Weights of a small GPT-style language model, trained from scratch on English Wikipedia.
Size: 2 heads of 32, MLP 192 SwiGLU.
Architecture: RMSNorm after residual sums in early layers and before blocks in later ones, rotary positions, no biases in attention or MLP, embeddings untied during training, normalized queries and keys, some layers without attention, normalized values.
Training: a variant of Adam for these matrices, 116M tokens, 7062 steps.
Each number is 500 + 50 x the weight over its row's rms, rounded and kept within 0 to 999. Layers, rows and columns count from 0. Numbers have three digits each. The size before them is the row's rms in percent of the matrix's.

# up: layer 8 MLP up, 192x64, rms 0.148, rows 170-191, columns 0-63
# down: layer 8 MLP down (transposed), 192x64, rms 0.139, rows 170-191, columns 0-63
# gate: layer 8 MLP gate, 192x64, rms 0.149, rows 171-191, columns 0-63
up170 106:412493446540419498580556468448567485537571576452560519468589585495384504571429600439518563469520485545484415538488518449461579499528577519499502492506485515513507571454490543448493546459505502
down170 109:605486547433631476480438521549519534499463485528508478514434490502536472447550413548475424558476490409477535507521485587562491498494482493510508505508490492313474417509530474552492449585496524
gate171 098:512573529508484463521428508516516479622471448442537496449511513558474514551570460529517540562552510583542467467509408587569462458455501624450551606533472562517436414489511477456569498544520518
up171 099:460554461569527481567478553499499480467522471482544516409483556502469467406500468518498475425552560578553472382652386557486566493538528429529476494471546473473502471491448492502503546546588547
down171 101:494519531516514416513415531443545465505543478439554480465586446529463477550563466507543545598527537566531464558562507678516483391458467575508553542517490507492410520564503467492472465520468524
gate172 105:511497587459465486531387442430502554589467537466539498471514492486500540498528496567593471514482473470527479515412497393490505470541381457552517598430452556479518369456497545468497521574485488
up172 101:500569467500533536402492500517505503469516441503582503567483481540479548549389487478570623558487495518489473598482562494604483540467478494424355573505431541514514420529480517481487492557477533
down172 098:536559456562476565512577559501497495454493491492497478545478474531414463498455592444501484485490483533478489488503407549394467522462571519459550480504575336651520537438513437508520514482542510
gate173 094:478490490481551538468523497558553475496455548534429512455560592458483477477485484491512526552544533470474562442487598383396523367612564538492524425517574531419522499539515517544527520539573487
up173 099:524519570575519430514469473567489535459481393631486568536473474408434487518525518538483418530504528483526502515535645460534437488512511477473520480438457443491575488516484593602478449485505451
down173 098:495544558467532579420520529511513533445463452551520506533508437491534474525540569431536456562516566486454504479544675459507427455465547510451522506434431557562556485465538623475495408520498497
gate174 093:551564527496557500528525476501479427434483589469474475532531517445471605578504519459570481479427471477417464510508516475495517412435519442491403507486477533449538505591475398411581503608492448
up174 095:467545455521462463596478487458475445454493565545504597496504558518515449485473458556550410532426578469546609447593456533489524468467481536485478439449519493478457421533392541596450560526461469
down174 097:576464483555525532523487486535511583411465516503499537466482512466509572447514460465430468510528442433502422512407547497521451447510514378481462523468480507399579524575524403406528421521594497
gate175 106:533578513490510463609440476415482473457507454502467456409568441633464470480483567457563450540599446546489475553470564464498505408523508511541547472477524480436461537509543495497562543530508613
up175 103:529437471522514497494541371520519477495522495545525514515487488526629400497442518478461569457432512490484453436543480527560561617475442574603464481539486425538519452472502541494595463495582455
down175 101:415463519455497502502575481460497493570568408381452431559475601537518475491495477467511525464519427511457425477461483463617516583498547525514387544495492534517537382478500571466464491479518479
gate176 085:475529508492475633465525377542521611472500515450533548543502438504533511500516485356490502548523516458430436469515490409487477514481502473467395447471527588491476563605519523527540480561507475
up176 098:495554535442518481438415452508385445534557419567538411534520550523555489576490549482481483428481473483526554512513414440582512500488448451484551561516510499569555522503408627476446521533519541
down176 096:523524496542495368564554597373505423507456514468472546544550476425472527476516468571526525527482475527548470538519502597470544466412531600567470504541474441441503440507511436492562528469419524
gate177 103:512548491512499432468537523492525548580558469491449423436593523467431498549509446500511518609607504504463489539446502567580540494531489473465558626569472554526529398457498481474546469503450597
up177 104:425475390417497411493546489421449448487532465465546534473520588541567476576552494532493495489506448484565541616464604561542575498594508485451494446516498602523486469488498472498543478461515556
down177 103:568485475481543449447457485587486518463511530573430440531465454427537466502539498396498465539404520491519437401549481580496416550492490575429498534511528509402490538490431563488454500409465578
gate178 110:522533497563548512558461565530448482499497488537484489476569524444524578526613498491466434460517478505500497473443534461540584399556435502525583499528528503453390545491547488559667421536506488
up178 104:540528404517451412442531472536474515492557534523522405497420503517476502559553552458457466551524424571505517512482637440409545448566547574506499515396480528461561492469453473497552506491502406
down178 105:534576426563443443488550411447372549443477528549513440450509454551475538502483587458624446516503562494581515435523484540496506500539526536557482493480511548579525559471434464555548520487476422
gate179 116:508552480471506506546461485438579522580565474458543520426520548530568474447474416517545523532546468452571377520464460498515504427454487489574507591529566473429416431552569441523537417445518472
up179 099:497386501573390502408560500508467501524534538547526430465420481499560403483508485452511547502495524543553588490449554511517475463445526514509463560543408564591522515439538571430483546480495591
down179 102:496461475498482428470523488446492488458535501500498582422437522487491478487462522580473487533540443499467459532444426483572541487572567434450451494457520582293406504456507541540449499552534518
gate180 085:484508585537480654489527494501501530516500622522447533518541419503538504469479521543542516600475476541495440586463430465520567535491526439463505557520388500541569467450612523493538467522449543
up180 101:520511498468511488522468503441459539488443515571587499478524562529486587506461464464525555483422438518504458476518626440425547532464397450517522424488488504521423553476376531400485406488439474
down180 103:496500490529478465438513520523482435486574397429488462492493492418518519494486456454496537467527525474506518506494558515467440425553628580446528513435541453389510483604518366489430545500508588
gate181 112:479505530564460527553512499500488553580497447495524468534506558563492480570600539595549534590488551497558531599495337433491545501565589492505547458519522569506474461489471509601530452510488471
up181 102:561551508606531465509474484461511502529500517492539455576503441469487537485464516381478417527505461551457472502481566462454396492554408477450447613542488486508503483481539594504469613552416567
down181 104:503442462553511509481446490452543386484567511523500512577575506479561606523499474458532442523565455505507416481530627526468415470429451577507486615508516429444476497531494510397528527536500516
gate182 095:485470519554406467569414492488497419454484452517452453463465499564409459470453552531444422441622493503486474461492540444458540405571477456527407436550502493400548502482534468480497550550496446
up182 100:476500396473434476534549573622562524467536518589560537536519488492484450550605479459547503489492576533512533461541503493495511509484592608527584494577496472493579597461520550575490518443500516
down182 102:473485467456546480459528529573530531477501475466555395544573407433501530513503486433554518461514482469556565526550483462584438549456539545549535586502490396546546587402489572494464407457474543
gate183 113:545528570552519518533539471516534455537512441487477503475418518457540524438517420539562489567444512470552513507531508522455432431455470426502511568477513496368455404430524399567560441610453497
up183 100:545490460531466456493535550441497518467408468566423496479506493475655440544503527498523507446523492574571591433474499541464501451509428489491508515524467505616526620519471551396479570491506449
down183 107:509524496489557455517489510510504499517558481528461517526472487466503468545533499518509439536451453484491470499551452523492529484507576502518488495553503517232486491426533383520480379455515550
gate184 112:497520399576409492485471589490470449631472497553484463462568506479536426564522567606485551498475471498584476467467496511465471488535453553469542449524446497497480587454484423502592431425499487
up184 112:540380571544531501488452438505521494510495531399462525471559479567528566452474566421459498438481604511455575541533478505403430486505556470481506550542534467474544461514475552488452543504444640
down184 109:477529525550512507500544512542595494464518447488468583532499440598425533480638452496521421522498545469506520526554513563509488406498596488490543566537540567407537400488508542512455428480481583
gate185 097:504571524493386368483536493489523502523447492456455460492502482478622599565457563559436514561581450511501519516481512489566428358523451501536550492462568519480532543494544508515440486502539530
up185 097:489442570485436444480494507473585514561535503538442617457512577547518429563551511592534443518540471485511554416558530523541556499537413524497575382537504597539458483433514438491462480504482485
down185 099:548557479434498332457476545545579499508383463456530432484514500476506597498500506542511531488530492489434499544586501458588483449551436452513577449419554544480536531534541474524434504458534548
gate186 107:491484474605510478473428483488498443535492494542499461520601590467564422584417501496623478582547524503506458450475466441461461535439530514485488558516583488553468457541482528504521452613399509
up186 097:366493466558371582435468535499472509563515535525462488446501495461536469579448526502472500503559511483514507486512508435540565478430563467475507560480443495555548486500515498516545426498353619
down186 097:458488519487490422470579467488530377466540513584438450549539504540565485508512556436459569450468554497531520485537456465493484539477502499542444454409348624614488538502474486490492547483509498
gate187 096:506453546499505544493444486533428501526520563514493494527519511508469516442559444512494446581427479544560495464430427462600511477564509487438598509513470652505496482452421564478586443520397567
up187 102:460437495443533519459526507462481585575528491475537584491480418587443561438427472393489489528442441538501505509454382437560485474496564496460549516452523549523511400469469422535529540468428558
down187 096:513557550462489449480512556507515523505473483467566524476516534446481452546471623491502486432540487519437527534582529522450494519466512435560452578492542419685541485537612492409439491498501518
gate188 082:487496464572449560534549491458553449464515566424481551483505549491551444576522443500589497543530551461543554461484590528543523432525578510451439527601492601614456467421468483512501519516480586
up188 098:566568536448591556383533497502497539533512491564523479550411394481510600388433471479477553451409456523453455531528515487510526586483462430545495512424468431467539468525490492479460486476452543
down188 091:482514514473497490588465473441517496518508506487430570441522569462342461513571514523484465546557484533568526511478489518435502440598510543519566504584529518323455479474551476547467471515555486
gate189 089:463560487457465458542612572491522583493524409448431516459480464520551526390511473549634418521547515478522458501565496452494393470526513484539542488543488524466540451450465513526538507587513594
up189 094:485478531486577506498389450509398489536479483522611454521547416464584545471534543458588509512585458513568498475498479482518489566496420432442444588514442548608528442463498506508494522421519518
down189 093:503503472522538568559345464467513495572467583470629587558522526512494505541562506535471549508542534536495466415473532571511503496505493510515462579532528564467536584579554488513441517388485481
gate190 094:489539451518561442585471561435508487488497519506522580447502495480505498467585410603565430402535563474513504457471488448407433413501534499551571523506536513385477449452484466452556428516534471
up190 091:501432545499462496472583440451477487553535441516556463511520526380409470573481493504495531489527491421443396470455546546463404505503453489428494551547543530495453532553518595615445446449537473
down190 096:499501542468445560400566489454452492524477474512509523450504587482344518596435504485527624476468396466513473511501523553414462526516463497444546535505535510630493494464541542517493531520557474
gate191 094:536462470470442461489466494499475418507453528539481477477467530444556510559532503481555543511561408481462556411363579409600486490478529503496526611582567553548510425450513528495578543474506481
up191 106:463503535450403488483504478538500460372435522477569471554563515496516605504525534433520534507367511476519473612446534535519530520452512473438483618454514609517536484520462543458555513540492532
down191 108:506535478546517527429521550488511527583573488511438466512565465601510475487438563560467435525530570479553511489630393527494460525484505462487525372450367496542488578521490460510508446541492493